Weights of a small transformer language model.
Architecture: learned positions, biases, tied embeddings, attention and MLP in parallel.
Each number is 128 + 32 x the weight over its row's rms, rounded and kept within 0 to 255. Layers, rows and columns count from 0. Numbers have three digits each. The size before them is the row's rms in percent of the matrix's.

# down: layer 8 MLP down (transposed), 2240x448, rms 0.0212, rows 638-750, columns 112-167
# up: layer 8 MLP up, 2240x448, rms 0.0166, rows 639-750, columns 112-167
down638 095:133134164168065121070105121134108139104122093107160179155183076170130128132125159113125168174100100128179189133158162093110147165168149087122139124102093136129117147112
up639 093:100107168142140092143090186138112102125140114135122121143071079153113128126136114123079063118081176083092058094209111128133160170113195159138094160097115157105118128101
down639 098:093139094120134161176175075144164151149118116094180168103169126164144123108082159118147172169158085129152161146097125092069102125135169116135121050127149134106129117123
up640 102:133113133136153142147116125108080158171118128112161109089077088091101120102115106163153132152106126086121097161111111132084150151113158160117132141132144111162179124101
down640 090:144123161136116144142165150158157125139121151132185091145164131168141200132134161054129114125135131144132107161123169135082101111120118126135123086137158117097080116094
up641 098:087084111171143211131092119089096131096090109178152182052101140124067156115154125130136162190142166128151131127182172112096125181136152112062124084133134179094090077183
down641 093:135131187132147116167126105150139129141150175090130143158177113173207164118112162130091112093090105114071101115129088154173150129100113104166128101095183135117196098140
up642 103:130129121141154056137143106132161153128146089209171102138071125155111125118190142094141177114134142127143107115174154130147118095133092165114089129064095174107064114151
down642 099:099096165110144207145107140080121081145166136064104153081197094126122160186107152101156160197061064151141130135131166118119112159053111179130150141098126112198094107047
up643 098:138094169140106172109062171170157176152108146160121164125089173118145127139115116087132099148115126180111136070211112115121104073119127143162114076112118144147079138194
down643 102:093146074067144141093136078134072143140161136101129125149131099110145155169149135128119141178100090151146151193097150096086087131125135053137120129084169113125170117144
up644 107:119109111146157139142113075075228117110167121099144094143091088125144117137169126121136062115148162121113148127162110076137078056198091177142100170143143124169115161074
down644 108:092146107120162198132170148107097174115174144109088143164112127121155093124142145205157097105123128088166120129095063110145157175124144100080118106105092108141051132105
up645 099:175142130113149131204106121112063115129107148070141179113150146128137144139124062134153147123125168134167105124146146081199102131159220084172122131122130141062197149084
down645 104:166077140168200129118098115113191088153167079174151102137161126180094126136141167161120130150104137189113108090169089152118150138138150133107140128127161136163128180152
up646 099:130151202174235107177134108136127113175118112139137177119124177145175083139146122137144141148123178160114069116056161087122195071158191169142082086100134129106119097138
down646 091:098095144122085123123116122171179207156095157100134160090148104140149170107113135159189132124156109102087087155145105152147099153114081109146203118147154176157193152143
up647 101:141093164136122165122112189194106122149116116101115094141128074192168139104131125153064125136094151161091129124128067099172144070119174114179089141143148079154077128165
down647 101:110152110084139179165147088188128133104164118190129108161105225121123127176139083134139104133160095155158096110117163119104106132145131066093110157113162157121121147124
up648 098:173155095106119115208152147119116157132047069121090143110141173085202089050079100124087194143149154128158080093142115112145128144156080143087125137097120098109185156136
down648 107:094114146153124154069102075118085135117122149108161141119075137075115158125184122187148087131092093175094133090143145136142109117126149105171138092168124127119118117124
up649 100:196144100092140147133133122157103152138145165128076112103134136074182129117105108080119150190194142132111104072060072090142112081113120127117117147128172144123183123101
down649 100:105152141124120162119071132186104113166167167165193154184118134152088141150114179111203135136106101097126194128152122135118107159119147160161135167149132132144107165116
up650 104:132066141139125116162103123172130092194171146094192110094139074158151125134168141094114123076125128161123110128079137124128162115122147138110129144095130122078125083136
down650 107:119105092162140117172158114167043148127167126134050142124118115066126150173169103133076146086169123110133096108149162137157099124127093098153110131147120126143144151155
up651 102:114145101141175130177156138117112160144180118122075134148109191162164076198113072151075064158128167161080067122144141116048161169181096136097155111139127193108102162131
down651 101:110138125170148077097155155130073108111115136138135181108122089072131137110148053151138066107145112127113144116161161090136130131129091194141099093151136075103160104122
up652 109:118150168134109130186093078098172192128134077168103139169126173084165123138126132116138127081150125153112146085172111158175082136164095129129155104161161089165117173141
down652 112:158091066091130155144128139171087131139146123134179093105161108186118087085148103127085150200136183097182160123116142099211144118082113095091101107099121114148176176089
up653 107:142143093065159181141150144138120155098201181147103119123114102169170112121152114115125132082203147164074082144073142094085103077146081169069137119102123144085167133168
down653 108:112154111192100103098098088092095134093075141181043133130149158191104063136097176088110117120097139169141141108111151161137100210126123074108139083122144081184190132182
up654 109:157117148174143134147091171111139078137129104110103092091141124134201105111148040163076114124139131141108114077189107118126102048141163155139135102113163110151102107115
down654 121:139115103119150110152120112153140125115124091118115117190079141069059119113102109132138149162206097141170150184152180126096151166119138084138095093160084142129143101112
up655 099:130118176120133060095073090157143131171153113128226092134153153104194101150131101119072108060095113148153120135170054164112118102110160167111148106172104150138148103110
down655 103:158090099119144139130110125158158121094142156162107146113118125112071103081105133159072138172121152127127126123117154094148208076112084095127056113109099134135121152144
up656 094:157158148107092131122124113107131112168113167137148089117132136119159124120118066118110084119147150177138141104120158068140169089120077106170147171151118162064213119125
down656 093:153077102062126089138159163159174165138093106130161164148109148132163111128092131121190095066102044162109135132092163106099131191121133109118117125124145173177071136193
up657 104:189090154084112116125076094121122109147172162154082112136145095135105106061121129162122076124144117127106139125066097109133141112132124120164130101137157162099174136136
down657 096:127150085167132131153134108090115132154101149141104157116133139093134091115122150118104087150108088144113129181130109156112083100097092169118130204155106089113155085088
up658 094:150109161066080109127142111110126104161119136141157135157134112188124133183119110144126050138145151138107133162117094138175139119165116138112110160048118113151113157125
down658 108:147081109123157147132130149122094110098159136148124172081144137140111113128118083104109163159155118139171147068121148102119075085080137130136095086137126122116162108152
up659 102:166119090132177120122155062107127096141127167094103058144094089145144129104090139155143091096130117088161156153097166072150152115129113189185162157097103149171126129141
down659 107:079129179148149117113120112084093128076119134143093139154139130110118141083139169100139104171144076101126168135156151076104165128137116115101109139148113145103083193168
up660 100:112112144095124118164139111070141071156121188108102081105132101095202102131110099128115138121134132167089149108131177113177155053133207147149069142121186111116148111095
down660 103:067129104132089141117066139145150127132103149100165124169076128154167105218126086163047088154158156106179129145149134153099105117097144124121148090160114140147115181174
up661 103:107141146126110138137140154087120030187113131153124137130179062123128120152096121091169105134088180118131170136130106071109141092173159091153086125076160127189173141177
down661 097:148171146103166154173141123171161124156174145099127115136111147126077159129131089175075120163138160188117094087079177194141078178111151126145139121138078190094129096144
up662 094:214162102118138144110122120139131122125144141104076083098153096200172183112103122163156106182105132136136116153135117121130189119122177143124141135079185151148206140163
down662 102:066081099072219100137139097153072149146087127148150144146083083109123149113060119096169101069187104114173131051111124144136099180120121075142109082135078168161100145103
up663 105:142139125082142131151080136155123114122142157121129087144119155162119107112128176137109097127087198096086180082116073094146102171121117131169151088137128136146128136158
down663 104:137189159128039120070133145113105059115136121086112166190135171117119155093097126124099098092147116144087126096151136127085106069110111105079115102173101130108107181189
up664 110:139081132108122146115130099129161141150134149154146125110115150136103140126225126159093184140173144144193167065137139172067166130140115129063162074114088135117166156130
down664 116:198103174129172089114110171151151109099133109145165161088098163086115103137133083108127123126207130149147057122129177130154125134121113116111093106091158153091066152105
up665 114:125158164135208154194113179105206135195097098107101075086087085148107111078193166193119127127182137140143094171120125136154176080098094113178091122165131166083105114114
down665 127:097129151137120172152087157121106124090161124144119095162112089146079093136117119111096108119136173125122106166086114153083135155134080153145115136110071136143147103117
up666 102:144114099129127092158153050122123150129189144130117072134156140134130097107166127158140162113124149129157125123134095104165121140148151190151123138170147126140157096110
down666 095:111123131125125161140125156117181100137130119123154165099164095115107139133051088087187060150081118145091074144098132063114094143154136087125121050098104113118132141131
up667 110:132085081141125122241150055141052162100110119192107135092152105189123137107105110128086106150119134112130095151125141157195156100164059090113172112194136145151160162150
down667 108:106109072126124197132168146145135137074124157084117141144145122128190162188163120114165100076068134109093123096215101121157148156141117129143161170098191092118142100149
up668 099:122074134155120151160138156138110182095135095148100126117103093117182105101136155138207066103103099149104165094104091139165091092131118151156080144064129111129117130120
down668 094:144135094132074161098151142108146084178108122122159108119101085096092141120163076168114183136185133115134114122119114112114145144097084144142133080190115070105138185132
up669 097:208153071141117088063166119128121108153120128136084124121161170172119136159121139117182097089132097133099113071150098115070156149129159171157111130144145139148148121133
down669 097:075106139074117117152131160169101120136074125037115106119157126100136089146173130089097163154112161120154090150114113144108097116156129156158135130123146126157061074116
up670 100:123075114108147165106157160100119158177152085074167132146130153073108110093077126152085135080181104154115034092137196129135131151158161089079135116170099168128097091107
down670 102:136164148182153139149149153188155179084140138130090128129134124117131108187084112118126189147157130153140114149149059113147105132146124156158081140111134114114172164159
up671 088:126125121144136100150085157101146078126098145083140127131104083115177109090107073099151184117118170160136118084191156131119159147119054148132123175110100133100171164181
down671 093:131132111106080138073118135104075095143157153162139115101111124143084100191116160117115096118109111142160123195112120134143107079169140146107103105094156140162124131161
up672 100:115139135151143131099107151123130096141145144100118136155105131100136116086149145166170115153119166101137109107124121083161189096103147111127101140145184136133146153140
down672 094:083128112133106066111073139129178150171072142164113106133120114128087140108104155064137108072089173132097055102071152192113116185079138111156116179142158142103153114164
up673 095:131186168060159174097098143142181151145102137131101103135056156138173134085148192142166168179144122156090127113103113086128073160139149144120091152168144113121171138121
down673 099:135119139089106110149127216137037096091136123146161109120128146154122115154086100118138118125152133108127141094151134165105109085137111089130106142115151131075087156099
up674 092:125107099112152121078086107183238125136125131169131140050072179109131098085110134156134186129129148116165125101164139099107123154115170092092119142140134161094130146124
down674 099:141093150162109152143138193108143096129152111117136144146130101157093078145142149112136095150149172166167066163149117151144118118141064161131135084113140130143100137115
up675 107:206138133144153159134150136103169133137111074128152104138169122141130121092109195146176132043154166138159084057099175130093108130190148164121087113073195133056135084098
down675 101:128095146119103134095113169154091149141124131111138161145114087176148113089173124148112139125172147105132145166109078132138112178115123084068120163171163137159137150108
up676 096:117132163139112112140063148117105075144092119124088158166068100102124115103156198143180128114127177182089089081150105162122101087180135110159129124108154105163125122124
down676 099:130147142139173151170154135126121111122153138114083158081149166093118146205136090165063132164194137120162124142111125104136088122080103121118097137155133166042153159154
up677 098:118166163076142173149118105063129137112158184115120139118049094124107106145113086157129125094109127130110154087143062042175150084090140135071073109082112171152097117096
down677 098:120122161114161076135154115129195114129192134124161170126167088146145141186104148150150130177159109153091136076119163197126122167191086158155078135125142085111190125120
up678 093:141104133157120163116064160118139109098094128166113103132124150100070128143161140123100184114089149146136133179164183112110141076124108111143068102111176093104096113124
down678 088:156150158118168094140172106091107103097099128098101141068159101124134132133108146122196092190136118162097137108088062141137121174160138100123181125121136192152156052123
up679 101:064166082115130136172154122138121133150139136145230129100145108107119155116135131100149139125149066158080052121119149114068135145148139225112067114117172113054152055122
down679 099:151106151134123161073117134118102110134136132092073148180142145158123107081184156138067149125122161075183180146135110154142120124115100126130189101120092123165129166117
up680 098:126140138127155136161162123119181135123112120158133111125148135174071086056128087172094123150097107115119115139143130128103126059136143113114172136141115144097189105142
down680 097:113134130149139090164100150131118135169076155140164148126125133072155092118117111111148135115051118142142100130137134149130113173128134132127091115097114071117085137180
up681 103:146158104091120086126109103142121189123071130051176122101108166147173127081138144163118090087123145146170118060186114133103130113108199092161142106169160164146111106134
down681 110:104106099092094113063145134107154107157154146062131110137107126129162169091159139080118118093060167157103077150147181144155177182053092098170199129134137178108118122116
up682 107:082124115122190129158152092100185083150175123155129077083121094168151106148109113124075151016158122178117140110156192116169097112143200140157105100164108138128188072149
down682 115:109147173162137172096163130133156042175128102148089123127110173136134133149124129121041144100156029131072097068128113160103166175137107172160142116155068138084087087176
up683 099:058099150184141181127137122143137147142204212122126119159127138092122102192153084185114088146144128126081164150128085143135145151133153127123182116143120191071210071148
down683 099:120150141089202081129099095150162130105099097165147093076066093146114170089073135123118105154152107151127121120155125127113099104093128161090110108126129084130079159118
up684 099:135089143173150158160159140132141131140163151135130085114138129160185095106067142149045078133094136158133130143157144161130134120118148141128135117132108198088144081109
down684 099:143190154124110142124090089112093134118182174142129169125146107111074142138068074100131147148122112147134138134166100150147141093122084077134143135110156073180131144111
up685 099:183094145114129146134081138139188123211118154123140148122074126149168114158113108109157131121121161140124101134156118176162133115175153137183097143138182138107130091157
down685 104:128144136149105082133060110180125134084147140127116106102088093176128127093138154137183127119126084102121148086115108048122143147095176085166161115126161166169211132162
up686 100:143159146185072171102164113140134161124101220146139133106081088142125136163132136232108068158137131127172082124153100106143178097116168142103173095104116111109150076146
down686 098:160138089122153094078159136136111074127141122171106158111176098128146131140096151185151152139173149139100184082093155117135103105146140128105109117156085184156120120167
up687 101:109143086126155075109093095108175152104150127145131103104065141151110138096147128109129160146102137169154069144155106142143175126124120120206119120142104159166142100068
down687 100:148151091121078131138112154137065095145106154100142221124172101088170186129118088115167122112116172149117127099169186161146122150098080119125135107104149118109175206172
up688 112:165107137062175187133141167147153162082081097177118115148171126132085111075095078198082159138161094139101124136154109154132154130135178139109110093131094108108122085151
down688 111:138079113074146095160084153055096131111181120109121159069140118172113211168228126053090093176085122129055122155207159069070153175096153137123167200159084098106167151107
up689 094:162094114117147087162156068120163148152152175144152089156129166127120083132126078115136082151167132144107164141136118144045105149111179170144116067124136146056159095169
down689 094:081146124171119089104109154100107176147155090123147114140127093105153166094151123144106148136099133152159079086131111148110106123098116145112165170095090050112154130174
up690 100:100104125071127103086140121090131135121162213043080158122101091131123110160122151140188076198154138173074076106079109137138166124152136184183167109115141124150087074107
down690 094:131132135104057166127167150140113071109114100161173115154146116097118178087117057137121108113158132070141115164132144138104135131146172152111081101124099093150135122124
up691 099:097115112165091162140158069134136131150143184128154125149151157145162101092143116123132109121149117127143142132181140115115161105156102121163141111114175178049110151088
down691 090:114104115112097075046136169151087105158144128165082101132094128190142205158143116145170107105116077093080162126136115154108119190099132090083137177148113092174178079147
up692 094:068143108132136181118117156141140139060102207122088065201125139092112142109125115090108093086119082122084120145170133120145164120069183198123201039184141183096167133207
down692 089:153143157158134044129094128149069125156129094155192149092156121098146187129162118103159141155095109128150124088106120147120143169168155076123074192115127063110114175171
up693 098:063093044132155128125093129173167159135148132194161110214088118117102112158159087173122125087099068176148122111095077112168155077195113140170097136116086131131119158110
down693 089:127122157112112149136185084124117110157118163173161134077185163157126116131147095100189113148126155088093119147186155120136151098096168125075140113176205147173130129096
up694 100:122169111102109119095136081087104081096125066129062140084090088086163130135175182148131100155128165206103159122178141174139142089152132159112121095107155100139209082102
down694 097:097146124137078124164136176149086123192174145100144087076150123145075130139146120147095071122142121117056064156158105125164133132089161093181153130087139172149076142144
up695 109:073107142097149169145152192150112137143153090123090183194114115164135107091160185224150118142168099131058121098111120086122067085137146140133125148102140168141139155136
down695 107:155168175093180056115139122181112193100130107179140137156147137135142111153125123140092107146112099130129155140111168128087118176123089187125189108086190128089097109161
up696 098:116135037072157091148115082142149151159122066092099105068136105144129157137146108078176140045162141151134089148161087146170171076119137103134094085192175081120159103119
down696 107:140127157117090168102163148087081112066072152154144143168158177129151117160114144159091108101176137185153178103100118112134104140166095129125149083092130181112109093152
up697 103:122121191109110100157083136104137098182116103135134089098098140105115097129140092128112133178133188133174124113123139135078166138193052155120133150156096133115159175159
down697 097:108127133132127105077151134141120068078123115139142120152147069180132159134099120137116123143086055175118116137158164105130164151098112191121120078100119105153125146116
up698 102:093146131125169210153141143131148114109114097124195137064143094116127098111106098127084161132118050104109080143140095082086129110128160106095122158099143148129138123083
down698 105:142174091148119078148144088130057115095127087123179164095074162141122116162114130123146134126125135168106168130142113106068133123134192151125178114069147143105069230196
up699 103:126085073085126119115111108149100122107107095160026128075118106138180119089201104144097156171146179152164138113108043142145099101149136122112107128079218145152081161148
down699 100:100139095145168072151139107146097126145136128144148095100179152156112159158157181149146128063096077128109170097136171099089108197129145170147154077146101167155133098098
up700 089:141105157047155100129153136063126088122096152117078151156132114161173118176137150161084135151132121109124159181122154115126136116132083131147091119090088131134122107131
down700 089:052171185192070127119120132123152120128126115154121120067128134096106139107144113109136097100156128146171131087079094165103115163120159122083156161124133155161085104189
up701 095:101119106131182126131137097152157141114103199126090101158147166110130092090113115145107162161141064131140143155112198113155150147159169199125131122145118160195186103077
down701 101:146137123135152114158111164124101139135101075138118103139152114151101136184167142145135116144118129143097094139167127141124098103160116095087134059178130162046105110100
up702 090:128098140105113164128151172122130140125083058132079108122102145090083128179126123080091102131114126144135096137134107130195143042107139105132114076185141153097088146098
down702 079:129213105134140083133154058125153131141161187146161124170169124111138116098144106175145155112111171161108146124119121149067081207200156148113108206104094135142147108187
up703 099:111148105099128066189134168105165144121152105146121168118162104130141135120105139105172142145148050114164200131167119080131179118089116129106134112151165172073132074136
down703 099:123090088117097185125116105116127157110110127146150123140127194130127098149128071157132151086148114097102127113128102160096091189089122121154131130126161048088147155135
up704 104:156101121167108183125133097105112114110166117125126146085097107144125104134111141153067177131084152143154141110153126092090151103140097133115186111151113191064141094122
down704 099:141148097130172114147096144090130151184124125161159110136122145107196207094122116114142161148137191112080068116153152121095097141123159091095157121137201111110104169112
up705 100:155119124080174067143089178162113108196126156183112126178186140094173100120128110125145182095136109101089175127164059042191133150103143159141112152126115176124160182127
down705 098:098152206102100150113162149155132102111089130138098098161063116161160150125126144187128108148134136139183090110160136081140084140121108123095154024070119117126108160102
up706 106:126082119131141123164107066108166144128129121100155102154118167120129104157146069122096162110122143145163127107178128155153173098144036125082051128146129146101160145085
down706 109:099119144093109170075132086096124156138157187209101164182111089134112115098127138137158120168122123138161145116150078136088060161120150083169135143145152103158091142143
up707 103:102097144117092140151114062107130117095072130119079156131125100162175124138131103116124118073176138131111103156157131077135159144192088096104120140130116134116180143163
down707 106:119122221118124153136252182110113158140188051056156105153094133172143123140153177088111105145148160106145147115193123128184172098142125121102110148105173159141142157111
up708 098:076101174095108109182107110135168109170095129153117122120047109093111109165089148139154156136109136134108104112139126160119147098149061148113122136088096180065150178098
down708 107:155126124148153160105122127125135149128093108134112127145084091147112115105136131132124151155123070199155132183141132136092102144147184119143079131124156025146097132141
up709 099:144124114102190161194104151122155160116093118148128134078119109182106114145070129128146122104152100082145151140151165143153123120149114132117095101124174119073086094135
down709 106:160141164185015117024058125123114173126209092136110127095139119138108145121133105122145192121115146115136094102105106133104131110176097125112133110104138130078120147160
up710 090:154158131129132114115085159120148141109167143138108139085076129110071127098099194131175075168137111159110101059127123121118140147163130100215158131160138119160098121159
down710 087:114140106129150127103093130114098114112153118134111166155150169117122114141118102187148095081175152102200118184104188136099129098168119140116097132053133128148128158100
up711 098:123104110048117069173148139117128128158149115098192146103115058155131104092121085142108112116081125129108155152189101102152158126120165136159106190063130100143119151132
down711 099:128145178112145132120148050094181090085144159154086161123098129132151156144091144179144190169148077157135176141127147159125141125123080095085130117174123164113117132105
up712 100:124106134187177144137106171135097107121105088086143104137176094140208113175150079132115125109105123112154149068183151083185064109155191127147055164108151132129141104124
down712 098:109086125108097143091112120115152113127115121171122154180113119132086114118131182109168137168155125153134151135052186141116176097128151136124208101129154094107106112086
up713 093:213148155110134112136136217126160094116075069101197127070132123104161116146121157134118110155086145104138087144134139088124121109089158122129120132151154100124109132120
down713 087:131098141102115160087087063092114124134148163082038161115136122160081128070148145110107107051143158160126159088140094162113078148119125093098106142137122157164142126129
up714 113:163091119137160173124134135095145133124118112143135122051080091106139105059198110120150136081165191105133096124126146156174122109179191120099068064082120153121155105152
down714 104:141088103138113195154063164140096152100101106144174074107088157140081151090102086105143133162174165092072143159111104139155094099064134135117137089093168145107100113148
up715 100:187183128131078139167103124079100127107186159107094135107135093153160095066116064132142095140142175160128137135142091131158120151153156114142084105172186136139142172187
down715 104:163144120109091021106124086160170137114128131094147177088157104128142130093118126140134106077098142197140127139150138163105112099079165144132186116161105178127128115111
up716 104:123156143143085077063120140046160120131132112098074176201142079172159063099081111136113190060102129190149150081206111140092173122110133153131129076165129154081123181090
down716 101:157101084080121147151160095134135190128181142098179101133146118079132083153181128128097180128164132103102085100138118132140170098077118151114165086151081115110144103100
up717 098:143107127109121108137100084131135137143144152137150134106077112174228173150099117121080107150150138121090080139209113124145132164144075138121123108059132131141204141195
down717 097:145137125105197203098137088119120097137149062124101085155154083079086076113093117110096171106123142156138060173104129206111150140110105161155106121102164126070088089089
up718 099:077145087125123133227170205176132100106141136163166093183131119144093087139142120101137131138077066111146134081139099133161103120153128208139111162108104177197087122151
down718 096:159110138093096116085054092081101160140175086108167149115043159123169138128141148123119117145131114142152116201100104142132085139116184105127147059099133065047176126103
up719 094:157195129105186166135111114151102125146152121147147139130156135164104098183131096097108143082132255154123135134173120151192159093147133156106139054189140135118120132059
down719 096:114123132115112071087126136116127085133124122153160144139095084163158125142178102142080175128127117125116185157131125068068139120083102169120141123106142172121175123157
up720 114:126181106131118092157135192110150162116134128125164082131141103168168106084139096102113130123127156150119185080114067142100099104112133139101110090130128133139142143096
down720 109:071172125164106112102127144157109140124147124130141120137148175094166159143118128117130182140078151125095066148185112164139141101110134141073155147188128144140132110126
up721 098:153168166118147163135083101161141101141102157203141111159118145104121113085144112121115139127132128088195109074181108112101132126163116199134119115117111166136123165084
down721 098:153099113072121140136130110080128103158187103089111166101145084106098124174163139105139182166125136205066073161065075145141119130154141066109141081082131112098096143129
up722 103:136145164157130143160087143110144109138184127111176130165125132159145107091136192177140086092063127097153165168154152106124109145145101169158125139188107146117133135175
down722 109:148103128160141119126104159116131124110141183148044137089072108086192106103153150127101132076118137151178079093123073183183112121170123107100101168119154201108102147156
up723 094:116158112113196099139093164111190108136120107155169025130149080138115125109121107159165090106097200111167145105159161102143163093117163129142114163143122154190091134123
down723 090:134115202155094129140173110123081095127161139099153160122114118120124162138174135134075140133163141110178105129096109128150200215051148129156168120155102105086104137134
up724 099:147141139154130105150148172091199129117159113090141147172145054112168086166139088129121137104103113091086100129130066160136155089149123129127123155088138184201168098153
down724 096:104112148153142156112110099081145113150113137204107100109147135147100167151100183139141130167108114143165130175141154151158139180115140136137141115163114093087103157119
up725 106:081180146148126199138082141119196124132122155140114152110094087140091089068135101124179143129142081155124164097155185156160166083151159131099108137129070183088151147137
down725 098:186121124072116115137125174204055120117177122125149100113122152149154138125158114118102115119106132067151109101182134126092145111184124180158101124131163104082138114107
up726 096:111138109094115101141157166144132131136137134215148138151141102134105138099163115203066103112128155054079111135158185136113136084087150161135131145150087133117129185173
down726 103:119206120096154201130083145109140117108160165050089172126177147061170153100123155154131148128167105176118068089129136137190115147104132150118124094140134144100117092140
up727 098:180089140147162170112171176161115115153173130073107030111074092121144156090169128136075137133138177156063132133121157129114167193093180126163143128140107111043201068167
down727 072:105134123104048063152123122141122103101114100192170180097149137151123179162136114080167117148108129107156165141122088135144114108025126134143197154142092128155148154108
up728 097:132033113092124128134135111133122165141110123179149115135085129158157127139153187126159085079103121104110120207103141172139136122143153107072164078146155112083106106068
down728 102:164145130171173130113149088152188147128126166116143108148119108081113141133116081153146102154110118123159115098138147159142138145096132087161090111080166135135122128132
up729 102:154132155136148199139131106083116094148116198137136092140112200109169099165111129168109116112158076126131124115135078103147139158120128141168134043112121101120098056085
down729 105:134118113109155134132163121126187085152118141077102169138188119136097090087103105148149087114105132148172112122114172125122135119138069103126141170152085156162098103120
up730 096:196047144158154141150081097078150125111140120125112144120098127162165134166100136159131140087167189101171072089150161115101100088161139171125193132144098151103147121142
down730 093:046189156088082125100117163100102141164109119078095156125073119115071103102144156108115134138092090144102149180121124136170154169120147099087097117182156104140091174113
up731 097:091120114187102105126089149154148161101138137114139146068044137100118132155155116095156154135165169072119085125162115150132181129099140091110203122114180135105105100133
down731 090:151121085120145148111226103111149115128140133203131110191122172182113152102107092213119149120105114163130170147122115163116122080056072159107081129079117092066135155136
up732 098:139100183093155156129086155139140088148128099081113117067160102105055122070141158173135113114066158140149126155120114105125143082150065143155094111185140132077135143117
down732 076:140121094147130111092132125086177117149113165123073018135117148179135149150134097150161121131095125130098117181136104126086153202111158120077109113147101123161171141151
up733 101:054195137145146108121161106145145116114128107134073179132108164136053125171144127144114115168149186148088112105130154130134142120142122124090083138134191199041115141141
down733 112:121147126123116194111165177126104147128088139118144085068064156139189122077143134147153081138171144144132125134099058137173135060108155115161102083131138146173130150191
up734 096:160121171144117131130083099135153058126117126134107155086115084120156149119132124109127162118151091095136125167104146146173117111166128084132103126125141145097190132114
down734 096:134092090103114165158164165137128157172155169165101128114124140148104122132128155162176116108147181165091139106146114129117124080157105162098104160192156168145099144101
up735 100:139128095064179097211165115143142152124115146176166139124094160174145108098095121112090071150163133146187152091106107170113094120185134130108084157090100120098129161078
down735 094:133108132137154162079161073069072113195135144126164168112114095080092060108147109147091110121110116054135107145123113115150216126088122138115117107168128102140179037078
up736 092:173175049162124116122121127072124173155111162128072120119123147167126088135171115106111133124144157119176109101188126157069099129120147174208097124113098126068118167235
down736 095:104130138130116127148175123161161153145160070133139133181135064056106125151110152134131116209133083152105135136069131089147135120137126116106132104156133162119081145080
up737 100:116108184124128222181084129136131087129071074170169161111119136140182127063134126137173142078055120122095078122088120123103142129119177109110172108137183146116119131090
down737 101:114097130161131148105118161102112142099137180088140114139114136158130135140072118144113088172136165110122094129189166122173105119123147088151077124159156149128198143088
up738 100:120169106170167075141073082109118100158153157163104174127151130148130125131109119146114137105073126075123102101092142136125200115129116159170113123155146120159112138101
down738 092:115126072130117057127105134160139155100121139090148093132108108116083099126129165135154109141141104084139178089099114161142061112099132158119088130166174091128130133092
up739 103:114164133035166181124163124160144165114100140132151129124117177093108158064162131170120129163115099101106088147126133127103204140136127186068113079168105250133072117105
down739 108:120152176135120163157127165168097101084147100100117124096144147091180177147043101143085163097165129091150146133143107165123124111115176095125179119089106101124150121107
up740 107:139152193139142060131210081052092081090108145125199147129123120123194068089146153093104138125072138135118138084091070115093174156140088156152087120095172097107132124108
down740 100:138157158138084118135054125092111147133121107124141116137107104160114097163089200155120094136180101090149107160124127163121105090138186172177136155152100108132121170158
up741 099:119119140156160084124081207183133157140111111153153128175108131191162145090119130138144100127139083135114149128105135153117122075147112126125139119130164185130155138117
down741 096:165123156150139175157170121127064218131134125113113155102148073134109106191154116097152094109087141117126084118177154149119148143141071183146109117097122127083167128095
up742 099:150144163118133118081125159108117096180142092114147086120115158143080120090158172139176125135124085101168099137213106058123145157154176157154121148127125119111146091124
down742 100:120112153161157095195120113188132122112104131154067109086103128149199121118133112157087115098186153197102145111127133179116122105080184112111138192132158066093078081156
up743 093:128136057117091088173135148123153137182072099106097112067102115162107133146175166135149049089132126139102085170134155157145104127110191141118144162130167097153100142158
down743 088:110130161103126136131109128138059156072148143160121103178129121099125117060083138110118143122105113121117171153145119137117092102134095127058134130158133136091122120117
up744 100:143153132117131160123156149136212205142130126164150124125146098150136138156094151176149137168176139160102071126184100092127153106160078153126128135122113100103167123158
down744 101:117087150137135129123162174109094122099112109048151140130131097131110150126168144143116106103122126126130161091096145146158155125129166113113108125120141149093120085124
up745 101:081151128188155119163161145123118145137117130145103124131123119118117072140149152109111102094146137116154139051103128106042147063178137101123073092104096169192145083080
down745 103:076175130076119136071123176110151086087112123116105086187109110143130131151133120175151188100144114162062123107179122096174144182097137107169152127125127062076125175117
up746 097:138165162131131120169135147177157141070072087189111151072112116165146181152219086102087114116172134130102098079121113093179120151150226099139113147112166119144126141072
down746 103:153170122120137142126120083140096140081099169081118188162177177116081096182107174136114123137138118146121138059119146110137188119161083174136136139146149062106129133081
up747 090:137076122173136109095046187104136138103155080097061133142119062150120097118109125114119099116113098119105100165163175036140112177155199100158114158104150132054107124109
down747 092:123128141123106174165213122108092136179107078158124129077049202110098155169147115127144200152199137148149082084137124182107106134110077156143121107077131162109115172119
up748 100:173128113085106141093167081030179140155130102129116085141134158121162117139172110112082125134116096111159099067189118120142136088156146138145094115160062109110169182157
down748 101:074096171105074101093110117157179158140118129078184126134126061162091130113132141085105161113123113115134127147118180158122079164134109080147138144144119150170134140166
up749 104:105144153160107122135111147075140126114152108116125094129155155130132141069177189165121129149133192133130126099223071135141113131157163142117086126108092135127118207130
down749 115:120128093109175123127144141125145107097136138132154150097069181074165107096112089125145063084167094137178072128065079117085168107140096187135195181092123135160154125162
up750 105:108117147104132071141142205135122140128152131153179100067085095154105156076086134123122118137106079128078121114076142133111116149161242164073125146102130185099068095106
down750 103:163124109128105125112112113075152174168112139154137171154132151183153083184159180127219100120118166186142169084104157163131167085135107109162141123134095064209191137128